Weights of a small transformer language model.
Size: 11 layers, width 96, MLP 192 SwiGLU, vocabulary 22039, 5.27M parameters.
Architecture: RMSNorm before each block, rotary positions, no biases in attention or MLP, untied embeddings.
Training: a variant of SOAP for these matrices, 174M tokens.
Each number is 50 + 12 x the weight over its row's rms, rounded and kept within 0 to 99. Layers, rows and columns count from 0. The size before them is the row's rms in percent of the matrix's.

# gate: layer 6 MLP gate, 192x96, rms 0.147, rows 9-75, columns 64-95
# up: layer 6 MLP up, 192x96, rms 0.14, rows 9-75, columns 64-95
# down: layer 6 MLP down (transposed), 192x96, rms 0.129, rows 9-74, columns 64-95
gate9 106:69 66 47 67 44 41 13 31 46 51 58 51 35 34 61 53 42 41 52 48 57 33 47 34 62 62 34 50 51 62 55 65
up9 098:55 43 28 51 49 59 30 49 52 40 57 40 55 37 27 37 49 43 63 51 47 35 54 67 47 55 63 50 50 33 59 53
down9 093:49 70 58 47 46 49 44 54 31 44 49 60 42 48 59 70 44 55 50 32 46 39 52 17 48 51 60 44 53 69 47 59
gate10 096:55 70 48 32 59 67 59 33 47 46 63 62 79 59 63 58 47 45 48 56 46 61 59 64 69 49 54 36 38 40 33 21
up10 096:49 52 46 24 55 58 86 49 37 36 65 46 60 45 31 42 50 41 45 39 42 44 67 44 48 61 54 75 54 46 60 40
down10 095:46 49 46 55 50 38 20 40 62 53 59 42 52 63 64 54 33 81 49 62 52 70 28 26 67 47 55 48 47 46 40 51
gate11 107:65 19 53 42 35 63 47 38 79 60 45 67 43 55 38 19 40 63 53 70 57 56 54 62 55 54 29 38 45 47 51 50
up11 107:32 59 60 59 69 36 46 54 55 46 59 40 65 37 69 39 53 48 47 55 46 64 64 33 45 39 34 34 38 40 64 45
down11 111:46 51 47 54 50 58 52 42 72 49 64 43 49 53 60 54 62 49 52 52 63 58 54 41 62 48 29 47 32 46 60 51
gate12 090:40 44 58 48 70 50 41 61 55 38 44 48 75 54 56 49 71 42 42 51 59 38 51 58 53 41 30 34 34 60 47 37
up12 097:46 36 61 63 48 55 57 50 45 35 57 50 50 48 54 55 37 42 68 41 81 57 59 68 53 62 32 43 47 56 44 30
down12 088:53 46 81 50 67 52 52 53 55 53 40 37 75 37 42 39 80 43 48 44 63 48 57 99 41 49 45 55 39 56 65 57
gate13 106:84 44 53 52 56 44 40 36 56 61 43 35 51 52 50 28 69 67 43 51 69 62 51 41 65 60 57 47 53 62 50 61
up13 100:55 37 48 30 52 54 50 54 56 45 18 64 58 65 63 52 49 55 71 41 55 58 33 56 58 40 57 46 76 73 44 45
down13 105:56 50 48 49 50 62 76 48 70 48 22 62 56 38 56 60 43 52 49 58 39 39 44 42 46 56 37 54 58 52 34 35
gate14 109:49 64 48 71 59 62 51 68 50 29 34 74 45 59 42 52 58 60 40 28 52 45 46 44 38 69 92 35 50 44 52 40
up14 096:67 40 52 39 45 46 32 72 60 71 45 63 56 54 44 49 43 68 28 34 57 58 52 53 60 39 38 55 45 55 45 63
down14 102:34 31 57 48 39 40 51 45 46 87 72 47 58 57 58 61 49 48 60 75 57 61 45 43 56 47 57 36 67 32 50 52
gate15 092:51 24 45 81 46 57 39 45 32 38 39 57 43 56 56 42 50 55 47 37 43 68 42 59 58 52 42 45 35 50 58 42
up15 100:60 51 40 56 56 58 79 51 42 28 34 72 62 47 64 35 44 65 76 54 55 32 33 60 49 50 38 52 74 36 45 44
down15 108:42 61 55 26 41 61 52 45 30 47 50 42 43 37 55 65 71 25 45 59 53 62 52 58 43 30 50 38 57 46 32 36
gate16 108:66 63 53 50 62 35 38 53 54 32 57 65 64 51 45 34 64 54 70 64 51 49 37 39 58 48 50 34 66 63 42 42
up16 109:31 47 67 54 46 41 46 28 39 66 30 46 40 44 26 46 52 60 56 58 41 39 41 76 52 72 46 25 52 52 48 49
down16 109:48 68 60 41 37 52 60 23 69 52 40 29 57 19 25 20 47 47 62 38 45 48 40 60 37 46 50 43 56 34 65 57
gate17 084:32 16 41 45 62 67 35 58 49 42 32 41 78 61 49 32 61 27 43 22 61 49 54 42 42 48 40 36 59 64 50 72
up17 097:48 41 44 72 50 40 54 60 37 38 45 69 51 64 73 59 53 45 51 57 66 46 48 48 72 53 48 49 61 71 33 66
down17 099:61 31 87 48 69 54 55 47 54 44 45 57 74 44 48 44 69 51 59 61 61 39 51 59 50 53 34 25 32 54 37 47
gate18 103:61 59 69 43 40 45 48 43 64 66 52 54 41 44 47 45 64 51 65 38 49 65 62 47 38 62 58 51 57 43 73 39
up18 101:52 60 64 52 39 56 56 57 50 50 45 26 35 56 65 48 46 41 51 39 42 67 40 46 30 42 28 57 37 47 50 63
down18 104:59 57 51 34 43 59 48 37 51 40 58 55 11 59 50 53 72 53 67 53 36 45 62 66 38 46 55 41 50 53 83 59
gate19 114:58 55 40 41 54 65 41 44 18 48 41 67 64 54 44 37 56 57 70 89 67 59 52 45 34 55 45 39 51 46 26 52
up19 112:49 42 44 43 39 33 69 30 42 55 72 48 47 86 46 44 60 40 54 50 47 42 56 64 48 51 57 60 67 49 56 34
down19 115:54 55 59 50 54 43 66 66 51 71 53 49 34 45 51 47 35 57 41 49 28 36 47 65 52 45 17 45 35 56 63 38
gate20 098:30 60 38 62 50 40 37 47 54 44 44 62 54 58 44 81 41 33 55 61 59 46 28 69 58 57 49 52 37 67 46 42
up20 087:59 55 69 74 56 45 51 58 76 28 54 49 65 44 38 58 43 29 52 40 51 46 42 48 55 75 51 56 50 45 57 69
down20 092:50 38 66 41 64 57 40 48 34 40 37 46 57 61 39 43 37 51 56 57 67 40 61 82 50 38 47 55 29 63 41 51
gate21 112:54 24 38 45 55 44 26 77 57 66 40 61 42 65 47 43 69 47 59 58 44 46 53 39 68 38 62 46 28 41 55 52
up21 091:36 42 48 56 56 74 43 40 38 48 65 34 48 25 35 37 44 74 36 58 29 50 38 48 31 52 36 47 47 62 69 52
down21 103:48 32 53 54 51 54 55 34 63 38 57 20 71 55 68 54 33 47 69 59 53 39 68 32 69 56 49 42 53 36 57 37
gate22 097:63 60 45 41 30 62 39 59 48 51 49 51 71 59 34 48 69 59 53 51 56 56 47 29 60 63 54 31 55 55 50 44
up22 099:34 45 58 45 57 70 52 56 65 27 49 61 45 67 48 51 67 41 70 59 43 40 63 46 30 68 49 61 63 47 34 55
down22 101:43 51 40 49 39 60 26 60 27 48 72 41 29 56 31 40 45 62 44 62 54 56 41 42 42 49 62 52 47 63 62 54
gate23 077:50 51 57 53 34 60 52 37 47 48 50 46 62 39 49 50 45 43 64 52 49 48 31 38 32 71 58 48 62 64 47 40
up23 091:57 55 46 41 48 32 60 43 85 51 54 49 53 66 80 65 58 47 74 53 49 42 37 61 30 66 46 32 50 78 63 62
down23 090:25 55 63 56 44 58 47 49 62 50 66 41 15 52 64 65 57 64 41 71 36 63 25 52 49 62 55 53 66 51 52 45
gate24 102:60 38 43 58 23 69 51 53 39 54 50 40 54 47 52 62 63 42 54 54 57 34 26 62 56 55 45 48 73 60 51 25
up24 098:56 64 37 33 47 29 59 60 60 57 59 48 36 73 48 39 42 72 44 37 57 71 34 61 78 35 63 37 73 57 56 62
down24 097:45 58 42 56 67 51 64 41 46 54 52 48 67 27 32 63 25 33 51 50 58 51 49 33 25 51 51 64 17 40 53 51
gate25 099:38 51 66 54 69 60 69 44 55 53 46 47 45 42 51 34 33 58 34 86 49 62 39 33 50 63 33 51 53 68 61 47
up25 093:38 24 58 60 59 46 29 33 39 24 41 43 80 60 62 69 49 47 33 49 53 45 39 30 44 54 65 58 36 47 40 42
down25 100:43 36 52 46 46 57 57 61 32 43 45 48 40 60 49 80 60 51 40 53 42 45 56 73 46 55 36 43 29 67 68 45
gate26 112:24 36 58 33 48 38 57 55 74 55 45 39 58 57 26 62 68 53 54 47 65 55 49 62 64 48 31 55 57 56 45 62
up26 102:52 71 52 58 33 69 43 46 60 60 51 63 43 53 52 43 70 49 60 63 49 52 39 44 42 36 46 52 52 48 48 57
down26 100:43 50 30 33 46 49 55 48 43 67 49 41 62 59 53 55 67 38 48 43 44 47 47 23 62 64 49 51 52 37 43 84
gate27 111:68 50 54 56 47 70 37 47 52 45 36 52 65 41 71 44 54 29 40 49 61 69 27 56 27 43 39 41 34 65 50 45
up27 103:62 30 60 51 32 60 35 58 53 58 48 53 64 74 64 64 55 24 36 54 54 38 38 41 72 53 46 43 63 72 48 56
down27 087:40 42 65 46 39 48 55 43 53 39 26 54 69 74 39 29 61 62 41 52 59 27 56 43 45 59 55 51 30 51 51 37
gate28 099:66 67 53 60 35 72 45 38 65 51 43 38 54 52 47 55 60 58 37 69 53 19 39 57 52 49 36 34 42 54 46 66
up28 103:42 64 29 27 56 40 50 64 27 54 40 56 36 59 59 51 44 53 54 53 49 44 62 69 69 68 37 31 70 60 26 21
down28 107:60 38 28 40 39 45 38 62 49 48 40 73 58 64 49 36 33 58 59 43 38 28 47 36 53 48 58 50 51 44 47 43
gate29 108:70 51 42 43 47 50 56 49 50 46 55 55 59 63 46 43 55 61 71 49 47 57 79 54 39 43 37 53 34 55 66 66
up29 096:56 45 44 68 30 45 32 55 42 32 54 41 49 42 20 32 32 53 38 68 54 44 57 60 54 38 39 56 38 54 56 52
down29 105:24 66 76 56 32 67 46 63 46 41 40 14 51 38 66 46 43 38 53 40 37 52 50 48 41 53 58 57 78 59 53 66
gate30 083:72 40 58 52 55 40 31 42 41 68 60 65 57 45 43 57 61 52 37 43 48 73 60 67 56 42 57 40 59 65 51 79
up30 094:55 53 55 44 44 46 48 48 55 66 65 44 58 56 49 74 51 28 56 47 52 31 49 50 53 39 37 65 45 42 38 63
down30 100:64 48 50 38 48 36 53 40 65 50 40 32 40 62 44 49 39 44 72 41 35 52 51 75 28 62 65 48 53 49 58 55
gate31 104:28 46 60 35 69 65 50 73 61 52 34 53 58 50 43 47 62 48 39 37 60 59 51 67 66 49 45 45 50 64 43 57
up31 100:43 66 52 58 61 29 53 54 72 49 52 50 54 46 39 51 59 54 37 40 46 42 64 53 58 49 45 73 65 48 62 42
down31 107:79 43 63 67 56 69 39 60 53 68 51 48 51 70 49 56 62 59 48 74 41 43 50 62 59 49 41 34 62 55 39 58
gate32 096:42 48 46 55 20 41 66 51 52 41 52 30 49 58 69 57 63 32 52 43 47 56 44 50 50 53 53 39 48 53 36 56
up32 091:78 40 52 66 52 38 46 56 47 61 47 51 60 44 57 45 53 38 42 50 63 33 46 22 50 56 65 60 33 40 71 54
down32 095:37 58 48 42 44 51 39 61 30 43 54 56 45 65 39 53 49 46 51 62 50 29 65 57 43 43 56 43 66 35 63 63
gate33 099:43 55 62 41 58 42 57 43 53 51 68 39 27 37 35 52 43 39 30 64 43 72 38 51 45 51 68 52 77 47 49 36
up33 102:49 56 41 70 61 40 51 38 35 29 45 57 44 38 47 46 65 39 70 60 69 46 73 43 17 58 34 56 53 42 53 39
down33 104:55 42 50 61 49 65 42 67 57 61 50 29 47 38 46 44 46 56 41 58 43 61 50 72 48 65 28 59 54 61 29 26
gate34 093:60 54 42 50 53 53 57 43 57 40 56 42 44 29 45 41 59 52 33 62 41 50 40 52 56 49 44 30 54 64 47 58
up34 095:37 35 42 44 48 28 41 29 61 55 61 58 56 57 28 45 53 69 39 65 45 30 49 37 44 59 53 56 50 67 44 32
down34 098:40 66 57 42 71 49 44 46 50 51 35 41 49 51 38 64 67 57 53 48 69 54 63 67 44 51 53 53 37 55 70 65
gate35 110:40 51 71 64 43 55 53 37 44 47 53 41 44 54 57 42 58 38 70 54 58 67 69 43 47 33 37 36 27 42 36 52
up35 107:69 56 30 47 47 50 46 49 59 40 66 70 57 45 48 47 18 70 47 42 31 42 54 50 41 61 47 42 57 62 71 43
down35 109:52 68 38 45 52 50 42 52 60 45 53 81 49 39 41 39 42 63 37 51 40 48 54 55 53 65 32 22 50 51 39 42
gate36 094:55 52 47 50 52 47 77 44 43 62 50 39 45 45 83 43 52 68 49 47 38 67 52 28 33 49 49 53 48 47 51 51
up36 099:57 53 77 69 28 69 61 37 43 47 43 24 55 61 52 39 50 35 39 53 28 67 38 50 51 50 48 44 62 38 51 62
down36 099:62 51 80 49 29 53 64 21 50 40 42 37 51 63 60 30 56 69 34 55 39 77 48 65 64 38 45 48 41 53 68 38
gate37 094:48 44 54 45 54 48 56 35 46 49 45 48 49 55 58 64 65 51 58 72 43 45 42 78 75 50 47 52 38 68 33 44
up37 102:45 57 55 42 45 59 68 63 43 54 31 55 46 52 17 63 53 57 49 42 48 57 60 50 49 46 35 56 64 48 41 58
down37 101:38 62 33 52 58 67 57 57 59 48 53 57 38 61 46 62 37 57 34 55 52 70 37 49 73 53 42 49 75 53 54 43
gate38 098:63 36 56 48 47 69 61 44 52 36 50 44 84 68 56 55 53 36 27 47 49 34 51 28 45 32 50 40 58 57 47 59
up38 097:51 38 47 60 47 61 53 42 66 38 57 52 64 50 46 38 50 30 68 58 44 60 64 15 23 50 52 50 40 62 31 46
down38 097:36 48 47 52 45 55 69 32 44 39 58 52 36 57 68 47 58 40 44 63 54 50 39 75 46 40 65 49 42 45 74 48
gate39 099:46 40 39 38 33 31 36 27 46 56 43 41 58 44 58 48 51 51 56 46 49 31 50 79 54 70 60 30 60 58 42 30
up39 098:38 45 40 61 57 29 41 38 50 66 39 52 60 76 63 49 54 59 42 35 52 35 64 66 44 53 55 48 41 58 51 46
down39 104:50 46 55 51 41 45 36 46 35 59 52 39 49 38 47 43 65 60 31 40 36 29 51 59 33 52 61 49 47 33 74 64
gate40 107:28 45 56 38 39 42 30 33 42 72 52 78 43 56 48 62 50 56 37 71 36 61 47 56 34 47 44 37 31 63 57 44
up40 100:43 56 49 22 50 66 58 45 51 54 66 39 32 31 58 52 45 53 47 63 70 39 53 31 42 54 57 57 53 40 50 64
down40 106:57 52 55 47 41 61 59 48 63 46 44 32 58 15 25 58 44 55 48 38 61 77 58 52 37 56 49 46 75 51 44 51
gate41 077:50 39 54 65 62 58 60 49 53 50 46 67 67 45 52 58 54 56 29 40 47 51 62 43 37 53 57 29 62 66 53 35
up41 089:36 66 55 72 66 54 40 36 51 47 65 66 55 45 42 45 37 34 38 41 49 50 52 45 46 54 63 38 42 50 49 61
down41 096:35 65 76 35 45 51 19 51 35 58 61 48 41 63 42 55 55 59 39 61 36 66 29 54 64 39 44 48 61 53 52 50
gate42 102:41 53 44 45 30 49 47 36 37 28 59 42 58 57 36 47 63 39 44 50 69 53 52 53 55 63 48 44 34 55 54 50
up42 099:33 58 45 67 35 68 55 31 41 60 37 24 65 60 42 56 39 46 68 59 55 44 36 65 53 45 54 28 59 44 72 46
down42 097:52 36 51 44 54 41 49 77 24 27 54 69 51 55 59 57 46 28 39 59 33 47 47 67 30 53 33 76 42 56 62 54
gate43 096:52 56 38 45 70 49 53 45 41 43 52 63 47 46 59 46 52 26 56 43 77 55 47 81 38 44 67 29 60 61 67 50
up43 099:49 53 55 38 52 53 54 29 63 53 38 18 49 72 58 43 45 54 52 43 49 43 46 36 41 65 27 67 32 45 55 58
down43 088:47 26 42 43 54 45 27 69 49 58 37 46 48 36 61 43 46 22 36 45 54 47 52 00 41 33 50 67 60 49 26 34
gate44 108:74 73 43 55 29 40 51 58 51 34 36 45 51 53 52 52 44 59 45 34 55 46 64 48 37 53 52 58 42 44 51 35
up44 107:35 45 61 54 78 40 34 41 40 40 53 55 69 48 46 49 52 57 62 42 70 54 43 48 45 17 58 56 56 43 59 51
down44 109:48 36 77 57 64 55 42 62 19 64 63 62 55 42 49 39 59 54 36 44 21 44 31 27 47 52 47 65 50 27 44 52
gate45 108:63 30 49 30 57 39 56 61 56 65 51 23 58 38 27 49 19 37 38 58 51 18 67 61 41 42 55 55 41 55 60 41
up45 098:49 60 51 48 52 54 55 41 55 61 54 78 53 45 53 49 53 46 47 28 56 85 64 45 57 40 44 60 39 55 58 44
down45 100:40 33 58 43 52 48 48 52 50 43 46 34 48 57 34 55 60 51 42 55 55 38 43 70 27 50 62 54 33 53 56 32
gate46 103:66 38 43 47 39 33 59 59 49 39 35 16 62 62 54 59 73 51 52 41 66 47 46 43 50 48 44 66 44 44 36 73
up46 099:46 54 66 40 54 31 59 64 38 51 47 28 44 31 45 68 71 32 36 53 26 63 63 44 60 57 39 40 45 59 59 58
down46 098:65 54 55 27 52 72 49 34 55 41 46 40 53 32 31 45 46 62 41 52 50 62 53 77 46 25 50 46 40 71 54 20
gate47 081:30 47 40 43 47 65 50 65 61 53 25 27 77 60 58 45 60 39 42 61 45 42 26 65 40 66 43 37 41 67 47 51
up47 090:48 44 36 43 70 59 53 40 60 51 56 49 54 54 62 56 62 40 46 76 62 42 58 53 30 68 27 42 60 72 45 48
down47 085:51 62 63 45 29 58 48 62 53 46 37 57 42 60 50 49 59 44 53 42 44 61 48 60 66 44 56 63 56 43 61 68
gate48 102:44 53 49 46 57 15 57 36 58 34 60 35 57 43 35 59 53 52 45 46 68 45 43 42 42 53 51 55 36 44 58 41
up48 094:54 58 62 56 47 48 43 48 65 46 52 47 41 41 44 42 48 52 56 54 40 49 48 65 70 56 54 51 46 68 60 56
down48 104:36 45 35 45 46 42 42 49 60 49 56 41 31 36 51 48 76 26 57 49 61 59 60 75 64 52 45 36 57 39 62 69
gate49 088:17 42 30 58 40 58 32 62 62 53 54 49 53 38 31 41 31 46 58 33 41 43 45 42 58 61 65 48 59 39 39 25
up49 096:79 50 66 45 42 49 54 38 38 45 50 39 49 36 59 47 39 63 57 71 33 28 58 52 71 55 31 54 61 55 62 36
down49 098:77 64 39 48 46 51 41 60 55 51 30 40 59 32 61 41 63 43 53 29 56 65 63 53 43 72 52 56 44 37 42 45
gate50 093:31 32 52 49 58 26 71 54 79 68 52 43 49 32 25 56 34 60 55 52 50 31 46 67 45 71 36 49 48 40 56 68
up50 096:35 33 50 56 56 34 42 55 24 48 54 62 22 44 51 69 62 56 73 35 54 72 60 57 58 39 45 49 48 52 57 60
down50 103:49 54 41 50 47 57 52 44 52 63 56 51 33 58 55 43 84 47 58 24 59 62 30 43 36 41 56 70 29 53 76 58
gate51 101:54 47 44 53 27 53 38 47 43 64 47 50 32 57 49 33 49 52 46 32 63 50 64 48 42 40 60 57 46 63 46 40
up51 099:46 57 44 40 52 52 45 30 65 70 59 72 60 66 66 67 58 50 45 70 39 68 38 37 51 45 33 65 48 53 64 43
down51 101:61 33 57 42 59 45 54 47 60 50 40 38 68 52 38 41 58 54 68 55 40 44 62 68 52 29 50 54 54 66 45 45
gate52 099:74 64 44 58 51 43 43 69 58 44 60 58 54 49 60 49 69 72 68 42 57 51 48 48 63 45 35 38 29 46 50 68
up52 112:27 60 47 61 50 48 25 53 68 68 65 28 32 67 56 56 57 34 19 64 40 68 42 53 90 61 63 54 46 44 57 60
down52 108:50 36 58 49 38 29 44 39 50 53 59 32 57 44 38 46 50 51 30 38 52 59 53 28 45 55 50 46 62 44 64 63
gate53 093:52 34 55 55 42 56 58 61 48 60 23 63 46 50 59 57 55 50 53 39 53 39 47 49 57 52 54 36 58 59 56 80
up53 093:54 67 60 44 43 28 46 55 28 67 37 43 47 39 73 44 63 53 48 56 49 54 71 31 55 58 57 45 33 52 30 52
down53 099:54 40 52 57 41 55 56 51 26 61 50 46 75 32 57 41 86 63 47 69 48 48 53 63 48 55 39 47 53 66 59 22
gate54 094:39 41 41 49 72 82 64 61 52 49 51 49 49 63 53 27 58 40 47 46 59 56 54 49 18 60 45 61 52 39 45 31
up54 092:52 37 49 52 48 50 49 83 39 48 47 43 42 44 54 44 46 47 50 56 49 58 46 66 66 36 61 67 68 82 43 40
down54 098:60 41 64 39 51 50 62 55 38 54 33 52 59 58 36 55 66 44 44 27 55 26 68 51 22 43 62 46 47 71 56 58
gate55 101:63 57 52 43 35 45 19 38 67 56 35 50 67 65 50 45 60 19 52 39 60 49 61 63 48 52 60 54 41 68 52 43
up55 110:65 50 40 63 37 53 49 60 59 57 21 69 52 60 48 41 50 47 76 27 54 50 40 43 48 51 46 52 43 52 31 54
down55 100:52 55 70 42 60 62 76 57 60 53 44 42 46 40 56 58 71 62 27 32 54 54 56 95 53 54 59 42 48 38 55 43
gate56 097:67 55 57 47 37 54 70 47 68 46 56 39 63 62 40 62 34 60 49 34 54 60 42 60 48 52 43 54 62 66 31 66
up56 099:36 53 55 54 52 29 49 61 43 59 51 46 71 57 55 40 40 26 50 47 53 43 64 92 70 63 40 53 56 37 50 33
down56 098:64 43 37 28 37 46 62 59 61 55 43 43 46 42 32 48 41 55 68 48 49 39 56 15 51 47 51 39 60 51 41 50
gate57 091:44 46 50 50 64 36 56 37 40 52 54 57 33 66 38 51 56 45 74 62 50 56 42 37 75 67 46 72 50 41 49 63
up57 095:55 45 50 32 50 35 60 34 48 49 41 46 35 45 41 26 58 47 63 63 53 86 46 40 74 57 35 61 45 28 58 55
down57 094:39 57 50 65 51 43 36 57 66 47 62 64 13 65 43 54 39 67 43 59 36 55 22 43 71 57 45 46 60 30 67 74
gate58 091:48 58 61 48 69 51 33 89 31 58 50 55 54 60 45 69 68 54 57 42 48 79 57 56 63 51 29 35 40 44 58 62
up58 099:45 41 29 68 40 55 48 46 61 26 57 48 44 42 54 31 61 63 61 64 52 83 64 51 57 66 64 43 59 51 65 47
down58 098:60 56 54 64 51 58 64 56 41 44 52 58 56 69 53 48 62 64 44 46 38 69 43 13 58 40 38 52 47 43 31 71
gate59 113:63 43 45 68 47 66 57 48 65 76 60 37 59 43 72 73 49 50 39 65 57 55 41 55 62 55 63 34 48 44 64 44
up59 111:57 54 52 68 56 68 53 47 62 55 57 51 65 52 80 49 50 34 30 54 57 63 53 58 72 49 63 41 50 48 48 48
down59 094:49 48 66 42 45 51 51 43 60 56 61 73 51 67 57 36 59 69 51 44 58 35 60 71 56 55 32 50 40 58 74 25
gate60 106:47 42 35 39 46 35 39 50 46 74 27 46 65 60 50 43 40 46 46 72 38 26 58 50 40 76 60 36 43 49 41 48
up60 106:60 51 44 53 26 55 38 54 36 45 75 45 70 52 57 59 53 47 51 65 48 54 30 58 47 43 52 48 58 60 38 71
down60 103:47 54 56 68 16 74 45 49 43 24 58 63 30 58 47 53 67 41 44 36 61 57 56 40 46 62 40 49 55 48 43 40
gate61 101:55 43 57 64 46 51 56 54 47 61 31 60 67 43 75 42 64 48 64 57 55 45 52 55 24 63 51 39 33 73 75 50
up61 107:65 47 58 58 35 50 51 54 36 77 34 57 56 52 26 51 47 51 45 44 68 53 64 55 74 52 55 38 18 50 60 62
down61 090:57 45 66 58 71 53 37 53 49 41 27 42 67 72 43 54 82 51 47 43 72 37 42 71 50 66 40 52 19 76 54 45
gate62 109:83 59 54 48 52 60 19 46 45 58 36 28 51 31 55 39 38 47 64 35 66 68 49 49 64 36 59 52 58 49 60 38
up62 101:45 36 66 72 57 49 59 40 41 24 70 48 52 28 43 64 49 64 51 51 62 41 37 57 38 65 53 62 61 53 73 47
down62 098:49 48 54 36 50 45 49 61 50 47 58 46 61 62 41 39 66 43 47 52 52 40 40 75 43 54 55 56 45 79 28 44
gate63 095:44 54 51 58 49 55 58 52 72 39 54 47 65 51 54 38 43 42 50 51 60 39 52 39 33 57 69 61 45 49 47 51
up63 098:52 61 56 49 38 64 35 72 37 33 35 34 55 45 55 55 45 63 57 37 57 44 45 28 60 49 37 52 56 50 48 59
down63 095:71 54 44 48 66 56 46 63 64 38 30 52 69 43 52 51 52 72 78 51 40 46 59 57 47 65 56 51 40 59 29 34
gate64 103:42 32 56 43 49 63 61 44 32 50 40 32 47 44 44 65 53 54 38 52 58 59 51 39 41 56 68 46 62 35 61 41
up64 107:63 34 55 47 44 58 47 51 79 46 53 71 67 69 32 44 52 52 60 38 52 47 65 47 47 48 41 70 50 46 45 72
down64 110:33 48 55 49 52 57 32 61 37 40 40 64 52 68 51 61 48 27 54 47 50 73 38 68 31 62 57 36 43 44 55 66
gate65 102:56 49 42 48 58 75 69 36 48 40 49 36 53 51 46 67 52 48 42 81 58 31 54 56 61 48 30 33 45 45 48 49
up65 100:45 57 59 65 63 76 60 39 37 49 61 55 62 66 47 36 60 52 29 63 45 44 51 33 61 49 48 30 55 40 59 28
down65 093:22 47 49 51 50 54 63 46 54 54 55 37 40 58 45 51 54 48 19 62 74 33 42 71 42 55 40 54 35 53 44 50
gate66 092:50 43 45 25 66 24 44 43 44 57 47 43 42 51 40 57 47 46 53 65 66 56 60 48 29 38 47 28 27 69 33 35
up66 099:61 57 42 61 44 39 37 54 53 58 64 51 50 45 54 42 63 45 58 45 49 58 45 45 35 64 47 39 50 55 37 24
down66 102:37 44 58 50 40 43 56 51 64 49 39 39 43 46 41 54 57 49 46 42 55 57 42 23 34 40 55 48 39 44 70 74
gate67 102:54 42 56 23 47 30 44 37 45 64 52 52 40 47 56 58 65 45 69 41 68 52 67 48 46 53 37 55 56 54 47 56
up67 097:31 45 41 64 57 53 53 44 69 59 58 60 50 32 48 60 59 74 30 50 44 62 68 31 60 68 59 56 37 53 57 74
down67 096:54 53 28 47 47 52 48 55 50 52 57 50 63 48 69 80 36 39 56 55 62 41 52 35 58 46 48 65 51 66 21 68
gate68 090:66 69 41 70 53 49 54 54 53 32 48 51 59 45 48 28 61 42 35 57 45 44 44 28 47 45 59 46 49 53 57 32
up68 093:43 70 42 70 48 57 51 33 32 63 57 19 37 48 47 48 51 55 38 43 69 38 29 58 47 67 62 40 33 53 72 52
down68 102:49 66 51 43 34 43 39 23 61 51 61 46 32 42 38 52 55 29 33 63 57 51 48 52 41 61 59 48 50 24 64 56
gate69 089:40 62 58 59 37 65 61 52 40 47 44 48 38 51 42 53 51 62 57 52 54 37 44 61 43 54 26 32 70 37 64 61
up69 096:60 53 60 69 65 63 64 55 46 56 70 48 63 44 60 55 51 53 50 68 35 55 31 44 40 50 63 39 43 30 58 63
down69 101:60 61 52 69 43 45 42 65 59 53 50 40 36 41 36 56 46 34 37 44 30 61 49 77 40 71 35 65 32 59 51 59
gate70 103:62 55 41 63 49 50 48 61 35 39 58 62 43 51 54 53 47 44 50 49 58 57 35 49 54 77 46 69 67 62 42 64
up70 095:35 51 62 36 55 31 49 51 54 43 45 56 34 47 44 54 40 30 53 49 47 54 59 60 74 54 81 50 55 57 54 46
down70 097:54 43 76 51 46 37 50 42 29 73 52 41 45 44 64 56 51 57 21 58 62 62 51 66 36 51 49 41 54 60 47 44
gate71 100:74 54 56 72 45 24 55 68 42 49 32 48 62 46 41 67 53 44 46 53 39 44 56 51 62 65 58 58 52 63 50 41
up71 094:25 50 69 50 68 66 51 37 53 32 42 59 67 49 38 52 25 58 45 62 41 63 40 37 36 60 55 38 53 63 55 72
down71 098:66 63 46 61 51 44 46 58 44 46 38 52 69 59 65 53 57 56 43 34 40 18 65 68 49 70 53 58 47 52 48 33
gate72 094:64 58 43 61 39 55 45 61 46 41 54 39 27 58 65 50 48 45 45 37 49 41 44 35 71 45 63 69 40 63 56 66
up72 090:53 45 62 55 57 46 47 66 41 43 55 47 45 23 52 81 45 48 38 23 52 53 55 46 80 42 54 58 61 56 60 41
down72 100:37 27 31 45 41 49 51 33 62 43 72 17 25 51 59 81 57 54 52 58 44 50 43 54 46 65 47 41 62 34 62 52
gate73 105:70 56 50 41 53 52 54 47 46 28 41 71 58 26 45 46 59 54 36 43 56 51 60 46 41 51 52 33 59 42 68 40
up73 100:50 41 35 43 72 39 61 57 67 60 56 77 38 57 62 53 51 28 71 50 47 47 61 29 52 29 53 56 53 63 64 44
down73 104:50 46 18 49 59 32 42 61 49 52 58 40 51 56 62 21 34 36 68 53 52 52 69 60 56 23 56 60 61 55 67 64
gate74 080:57 60 41 36 45 54 44 51 47 48 57 44 63 58 57 45 45 50 54 43 54 64 50 50 31 62 53 52 55 73 55 46
up74 093:38 45 43 64 42 46 44 56 60 51 50 60 32 45 33 54 67 53 57 50 60 39 37 62 81 25 45 52 46 35 35 36
down74 093:74 42 61 62 57 55 62 57 44 70 24 59 66 52 39 42 63 32 51 53 55 34 70 81 42 57 51 56 45 59 42 49
gate75 100:47 39 34 62 55 30 34 31 35 34 51 35 71 46 44 54 32 51 30 51 55 51 48 67 46 46 26 32 45 57 38 30
up75 098:42 62 69 42 68 59 27 34 56 36 36 47 45 35 48 40 35 50 65 67 57 56 62 34 58 42 51 55 36 27 42 42